{"num_hidden_layers": 15, "hidden_size": 128, "num_attention_heads": 3, "num_key_value_heads": 3, "head_dim": 64, "intermediate_size": 512, "vocab_size": 4096, "hidden_act": "gelu", "norm": "layernorm", "norm_place": "pre", "norm_eps": 1e-05, "positions": "learned", "qk_norm": false, "attn_scale": 0.125, "bias": "none", "tie_word_embeddings": false, "parallel_block": false, "init": "normal", "init_std_qkv": 0.0442, "init_std_o": 0.00808, "init_std_up": 0.0442, "init_std_down": 0.00808, "init_out_by_depth": true, "optimizer": "soap_variant", "learning_rate": 0.0032, "lr_mult_o": 1.46, "lr_mult_up": 1.27, "beta1": 0.95, "beta2": 0.99, "lr_head": 0.00884, "max_grad_norm": 0.5, "warmup_steps": 200, "schedule": "wsd", "decay_fraction": 0.621, "decay_shape": "linear", "final_lr_fraction": 0.0, "batch_tokens": 32768, "max_seq_len": 1024, "doc_mask": false, "train_tokens": 86620000, "max_steps": 2644, "dataset": "wikipedia_en"}
Each number is 128 + 24 x the weight over the matrix's rms, rounded and kept within 0 to 255. Layers, rows and columns count from 0. Numbers have three digits each.

# layer 8 attention key, 192x128, rms 0.0933, rows 39-63, columns 0-127
136096133079114105130110159123094158165129109114114116130127134125145175101118138161148140100123121123121126110126138119145114107111129129104141124135162175112100114114102193136104100121111176131114121140133121166130122119146112133114136136094145143153130128109150066119148147139161181115099145115123106125146126115129093153103120088124125137116084145170081118158167096109139090140119
120093111141165148118090142125125108115127139147146133090130126172117108096116122125114110104142086101140146123108131126117109127121159121140104140124122120150093149133143134108137125124134150139128118130112148110121126154121142174100180134127132136124097127153117120124152119167092151119096143121114143159102145147115138106116161145181162136097135116112151114131099120097119141135137
138101117112161118083111118101145118113126149123125112121080132151093165136132103116118092156151112135162137123139158117130112146093146160129134117131109125154113128123101171110127157138136155096131154144125117110156136129125125103092129092159150150138137086092154143134132140107087146114115109095131149144118193163119133121113158146181137110138154133132133149175153102142123144141124
125132103098149086134112136126117117117122128101138176144119104130166143141118133139133121122152165141118117119150145116111121113120132110109132133087153129104139136127129152111147138129158123129119143129141132132137108098106084110109146130134146150168130124124130119099113094118148142140134135136132121127136148116150084105152140127107138105136089116142127130122133107118135132139109
124157141135124149149137132109159128108115152144111121134107148074156138176149115136098127128106109107127136135120148126136145135142121152137150111151112111089161139136102109118097172103131122129145108146144109144137137110117126083142104109140115096142150116068117159146108114137146115123152125126170138089126148107131131134138154140111130095134135119128146149106185141151114143126122
135141169165117144121138123139148125138125099139137110109126165138110057135132139126128127123118137133134139153109125133135119120130139128151105154117100103159112147131145079119107135140121116139119109124127136120134160139124161153153146117146117123113137123152115136130116129127103100120136118159141143134128096137131139106117124145158140140121166134109140114120112156131108153118128
140152148177145156095121089150124126154113134147131111131151110167123082112134137128130129147120113125130127131100146132122129112144130128156112124158124138143136122124147110114109134146121116136105156124135136119120152162095134151132113119143122122121104116149113124152123118125127098135120144144100142122094106137132142141105132128154147133142149118113137143107113186145124125122151
158134153136153089096137116127132142110112158117117127124140114168129113145141109140164135133109131150114110127121117127135139115146132112158108138092165116137122131093150100112140124109162112130126140152145139119108118121095090127127106141138141145140130122135143150131129117075145125153128091137118105117107140121165155088138130147136123132150145133117137099104136126134118127124136
129138101095134101136129132114144114147118138094134149124111130095142163142109147128124144148151133118147112127149140139113118145141115149117138134129157127099114135128118144126136182128108105115112142095142150125120113106138112133103094127118119154133161112100146138145134133123132134095164124147162129118152129141136123137144114134102148105138114137125141153136163131102126106140104
135126150145135164106149124144123137135123125142119132135163156174145100107120145132109109127115138104132106136086119143143116108108143112140120111125123136138125132122123090106115096119121129135122126119127158141118144139106122143140151121133142114124113142154107127129118132122140137117104130114112122133123103096118128168124137126155133152106150139136124102126125175116151123109130
162152151142117132119140126136139150146121121132130113123141156151123082117130142099139125123134126130120118151123123122135132121135121109143098122127116113132126118138117106120101122132136127134130126126128138114122147138101126130114141120116159135114122110157120132134122117124137121141136106150127120116134113140147154109104116122164130146144164125113119137108091148122134140134116
132134129123129111175117166109120128116113143126117163131139072104125177119083086130164130146157144143145102119121169151139096110118120147092128131106149116154133123078178116104149127105107125167148121142124148171166124120135109134143143103099128097156127146111147136095126095139164147127106139116139131131116164115153095152122141112092084114113084144153127093129139132129149096139175
141085091122129084154114125146114106130130093119095104114138047124127143096160128132164175133105119169124135104121126120124157131142114130122116165094134098120124133112111126150166126158156148117120144103111111129108107118137135137114148134123180152131118130115136125094116132142125138137122103118154136151145134126160135122115098093150110089160086085141125101162122055153118160141117
127103103091133123150128126091119139136115128136144101124115131094123161136124102126115122121113111135151150101123118131107155112115129162118144131137153143116154153156107153142138138126128139105111130116113120121099108109135130098099120151137110135131116126087136135131130135127129153121128136106134148115135144119123111132119130140132147124145110122139133140167126110135131123154112
125125136140088110112124122130133157153111107116120129146097160093132133116112161133081161126093140162112123133122139109117120109091136138169125114153110124120119095124084119132105163119128127113132126139142096160132129123095116140137137075120183116161136126131138138107098137146152145141122148087164153126103125112122144120120132112145128111147106104159151171129165156184142149106103
147131128117122149163116115140127164111137143089186139144106123155140132108144107123153125117170092091132119133141110112143145138136154103104111148167145103124106093159102132143130131136117080119164112119136150090129166082149095111117106121147133128106140133154117131105153162113147156145138151132105135141155123145154148120112133162130121071112171143104132141080107154110097127161142
130131111125150166120111147129125136120130149116128157159118110123163165138112137152111154122151123108108124105130124128120117116139128104106160146139140157117109110148112157133111130113142147121141121115106138145124120126149118111115133126132132113133114119127131109113138120145172147149112138112114102147113132117123076149141136104117139112126070124132123133117126138147133123128181
156166100126183107132121086128105142100133097145101101123111100153097163125128117126104130076103139114131118112104081131143149091103111117149131141182164146127119147125130175149107109121147132149145114104116133152116139135140152155122122149145129123149100076126114093145119123185148174140110137115111108113135131101108110152172101123112139106132125151131155122128146113152153097129180
136142102138155130104144118140132121088129152133126169141142118150136178114117147116085120130125129123117110107125092153115134118125126110146135089144120130115124119120101131114136108119121127106148137127099127169102106126135122144123123155122172130130138135135137155148130111156132176143092097094134129122131111126124170150139111108148134114118130129123148141132156134126149117094133
103109091129160116137116113115118067131097120159144116124161106093145142105102125107123129113119129123139138102101163129134118104116158135130135132109176150141130154075137159119137131124129169158077126133080153155092121164124156162129185155135130156174130161137126124125133116141101145115077129116128145123112131081107135139119103120114178148114102113135088077146137120113136135109117
145123127113111059145136129145114133135104123108112115164121111123090168146133107131156131138146162188123126133148141123132166110098104128145118140096141127125118131129107146136141161127134106099133133125147101153131092115114102115116125116113154155142138137115187122114124159097165113130130101114133152123144141142174136101123102117127140133173110102151119145150162095149146127121117
110164112109132125154128135115118122135105125119134122136111103072117172157123119145122142117152128122128129139128139097106133128130099145091133119135143128107152129161130153148114164115137122117125131115125102132129138117149122104112094126106106128135131121104146150126121113141140136138157147125152145089138142126114104126135124122071125101125116126127155148129143116112146123128131
135112087105120097144137133125119146112131159117139164149121115115152177130104138121087127130103149142122113099140118146129123129136128117114126116138151122094131110142097150136152143129120145103143132121102136166104110093127101144113134134096156125143131130113117154124114135115173193141106130083158131137122133107148153127135125112110115108152109116153152142128138117113153109122090
163142169128115154115143118147129145157131122114122127122140130139121112119121136112169135148127139131124105134129134127127128141150139119144110096128126108133121120122150068117122116137099092130117144117160149105137144138121123107153104116132120124111135147133127133148145145105116074110149144147119128120125112158151139129113123126131121136142169148102114136111117165125114111156148
114118137141147126119124107153126109145123123112181144122145143165140110106142096140123112117160095128131119131131117127141130109137123102086119177143138113144100133134099108120124126131124099144130104122134156095122126098136115150112119134130088136106125146145123100147133143142123166130138130148127151136146096144139136107111122171139140126121150124099127131090128164094132144119132
# layer 8 attention query, 192x128, rms 0.0967, rows 40-63, columns 0-127
088147124142164150087132128128092098144096146161130117110145137161145120119150114132121122099089113147125151123144104154100150112093136108121143133124120133116136139125102161112112140114072151132157149090143145138100115126153103140112145149133138139162124121133126149148106117125120146142112148147133134150150101135119126107128138134155144115142132161147175129146141123124114133146116
136140126139126144082074127137088099160132124138111122109132141140140122146157122107120102118094131122141168118141145134135135117098126151125135132134087160111134172109114160090122115115125098096153126119089105155130135137138129125142178165139129129140146121110149127124121131143117159145115105094123162137116160152108141153156121136113079099135136141149133122149131103142087180134106
124103135146120130112125112155111118161151108147151124137135106137146100167154166110142113112121162105163130103138160146097126104127130109120123117104100125123135110113126158122156157154129138136169128093126122161144112131140128140147085111098119125183146125123131124111101140116142122098130133117139105124111135119144108119136158137119150135148117103106126130101129124147100095122138
132122134120113148131110112118127134136134125083145172131104145114127134116114139121109110136158136132112145108103135118148116149123162100163140146121108096123127168139166142123111146116159138137093153114103136113122140124129137124121104155102149117113124121129129131129092147104108138131182129087142131106149141141111148134132139142114112114117159125109118138146124132112088144122114
127130109149104150134153127130118129138130090118142158139135108121103127102118134133135134133131140182089130142136145104110129164116104158139155111096139098117137123127123119130108137126113117121106116109126119129136131155132082131085133142136124103124102137161109129163104119124137124126154122151125110116138095154127138122126127132150102111138140137148146137160128148125099150144092
140138110114143112123114113120123117145118102084137122125117110139121119112120122147102137112140120125118150174135088087146108131157110144123161095109128118129114138128149125151119140131107074142141122149142138109125120136129129143111134131137148123103109161114108133140116124148095117184151140117138144126125108100120114151159143130124108125150171131150136134136150117105129160101098
154123130154147133111147114136147152118135115108119161157141103174126146164121112095140122129141141118143116140101153123127110114111102126124107067094109131127137110107151121129127108179137097146125141133128122159132103127107081143128114154126158112147132108109135140150125121104108110114132117111121116143152152108135133127124128151140108119123128114102148150141120117135140122156130
131135123145095120112133109139130128142136111141116161132150094121120114097129163124120102159147129114136102084137182137113147111132128123115125143098157140100125116130147140115146135144127077135146130140143167135133148083108167141129131090096140173114132118101131130136128135118158135105133105121110137114117134149107165126116131115130134115120126113101130109096130148132105138121149
124141113090108110118132155114128131128096120135153128133127125119112151118081100146143138099144134136129100128119088119151135126120127130121134075105137128111142123162129134132106115107106130125137131126148134117094126126123134145143128120146132129144117131133121129145137113155128110126140124131124119113140124108147105136158109119113127153154132129151136134140134133119127116140110
135113134138142133143125139147106125126124097109128143138144134133126127154135124126121143125133128136115104127137126117132128118138104152106137095119142109122126105123139130126119122154128095139138109093122130116111160153135098123115113121111132135096108124145122131116135123138132118150136126123110128114124139124126146121140113101145112158159142127123125127145108159136132138163111
141136116130123154096152109134119125132135169143123096128104092123164113146086084111127162117128183135167126105115122150122130130117135108148113108137119145120117147101135129115142149129124168160102157106115143150120107131131143114165139100127118119152159100125162115109155103095145151135094128128158129122157166089116132122081102158101169087138130103130137119086162109132165114100160
148122148145167101143182108141139091113120138150102128101163128126146097164166131102098165129047152123107160161134137153122148115131138109110118160121127156099143124130084114139131174148111158117100118124105096136127134142141094116111121127156096138162148127128155152118113140104093109141120149134145086134096124099133145111141109092116116121139138136150158109131138108172185105122124
101115146131119104124113127154117129130125130138113107104134141114126131138165133124121153126115111121117134119110138144142163143114120109152114154147129139118132164135141147117154120110123141138143115125113126144136145138126098113118125153123142152122123136097110122114138134133117115146145129151113148144126121132132111144140129140134124138127140142135140150157093132122118162134114
090114105103092106167084131148128111143166119086132149095093174106145142142125157145124149112127129151117144128158108120132142113097125135146118118119128109131111142174087122137121165154132122091121149144129088108100127126178142111122138110139128113123101152143089140086123161122139134165138166126149149093122095129121150127131134147151127108130153116134108118136129154138088144123072
125117134141123169125102129131123159114143138119170120126103135141155128131123093128102099101143152110132096103106156129152109113127179137152117185140151124103110107142089165132163144155121100117162103094161158124130165101100098133113109138122099113122134116109134121148125139102158111160133132128135157151156125104163120117128100115113099128100151155084121136091094142168171109135171
130135124108149151090116120089125113113144146141150110126099131115136107123120107148122129130132117112146122128121137129132128102138164132120107136161114130139108121172120152113157132106130152129171130141152144112144126126161146128136095105127136118159132143117150132115142133145162146137116148099156116136118122097135114131128126137134152145127122138096110124086124127136116123117154
143163114157153114129146115123132135119159144127125126117125097160109138118145135132139118096123104111131092098088099090118119115087071126144131103160152153155101116129123136128141073075112143120154106128138111109129099113135123152089108131165143111147109129101113095157151120164109151182127117121119139111182119113109126116153098133160137100102120110135133162113118130160175097139167
126154128122122112098149126120163124121134134127114153134147159160134165130120126119121114095149085133145109102143105117147128120118152122115106101136140122106123120151113119128107117142095111100135126145138111094101113086138147147135097109146133132113123123106138138132123115135138159096116121141134123137162140116111134129143112108133122173121116151150129095147137143135156128142151
111132117097131095107155131122138108155116153165116149094155108113141131099163125118145148126106111128143157141145122139119160140096117124110136134126127143119114121124145133124104169117094186153114108151127134141131103156145146136144120154130165167196105157111102114092116100138076111113098121164123138136125100115132120139115115148148146133133096116152122081159137130127089141116131
147095130151130099150113097140141119155153109111111113110142119138125106183168150129142139149112149133102115123122140133128132133131131184145078124126132158120131114118105107106151127194146121098125129130091094164158102102123112123129136111112145141129119134109129136089123155130119114145111102107125118115107145126163149146088134126115130100125115094133137112151132138126172088122137
130131137132121144144128121142137128119147132103148122095119113120130123119139152126131122155162116131140128118145140133107145131164164117156118167155118129138114137114140137124142138119146124150113119125109146122147153103132144122123098105082139136107134137130124091134119115110145157171132112117119152118128132158127136129096129150152148110119132113093094135108130140120128121105129
111105115107116129128109116143143118121145143129109167119145174136162128180123130117123143107127142131154105068144110170159139096121137093128091125123166103108121114157087129149141150146123137119129131134149138139112141092131139157129131113132123161131144105137129132097119158092160138116097138156131163129147149110130138124130102123143150159126113140129107116097118141163143126145136
138137136122118121139137141121124165136119107093118108148134106118137126108078103131104128163145136111113110143126144094106120129153132140121131090100139109131137128120163128144128122164132077147161131142147135126127142127093150129144162115116118112065121116107126133150144122113140104127141100107122131123114146107142124123126123090108109130134130106137132163119141155124150140111137
139127127140135155106140129145122154145137131136172139129132130144097141110136126138132135101141129138100113130124141152156122123126143150128118187113109130108113100155113153130158156134095118106122122103143147139136129086107082143100103142130140133144108127120111132172136118145125138126135140138148142110156085109142113133103168106118125135113155144093164125105108128110141112134137
# layer 8 attention value, 192x128, rms 0.0984, rows 0, columns 0-127
131115140130148139156121123124089090092126148130144172123128122124165122121150148079132105130135147143115104103121123096090143161148148156126118118128128152132104123147155131129139137127130093104161129096173130099154171119134094117138140110111126104108131154111140100145129098131140112107119126097149154177161149137100104150136109149124149145142143098126127127142064137118129128094113
# layer 8 attention output (transposed), 192x128, rms 0.128, rows 0, columns 0-127
108136126136144129144131107133139155149119152116103102100123124112110137161119119154163136133130150128134172137139135113128166119120130116132141143094137133155115109113114115141115129132111156131090144171079129122149076165119167126121095128144146102111147105173104143143137164115103106126120132138154079105130117139114152088091089126118121122116119128134152130172171122160116129178136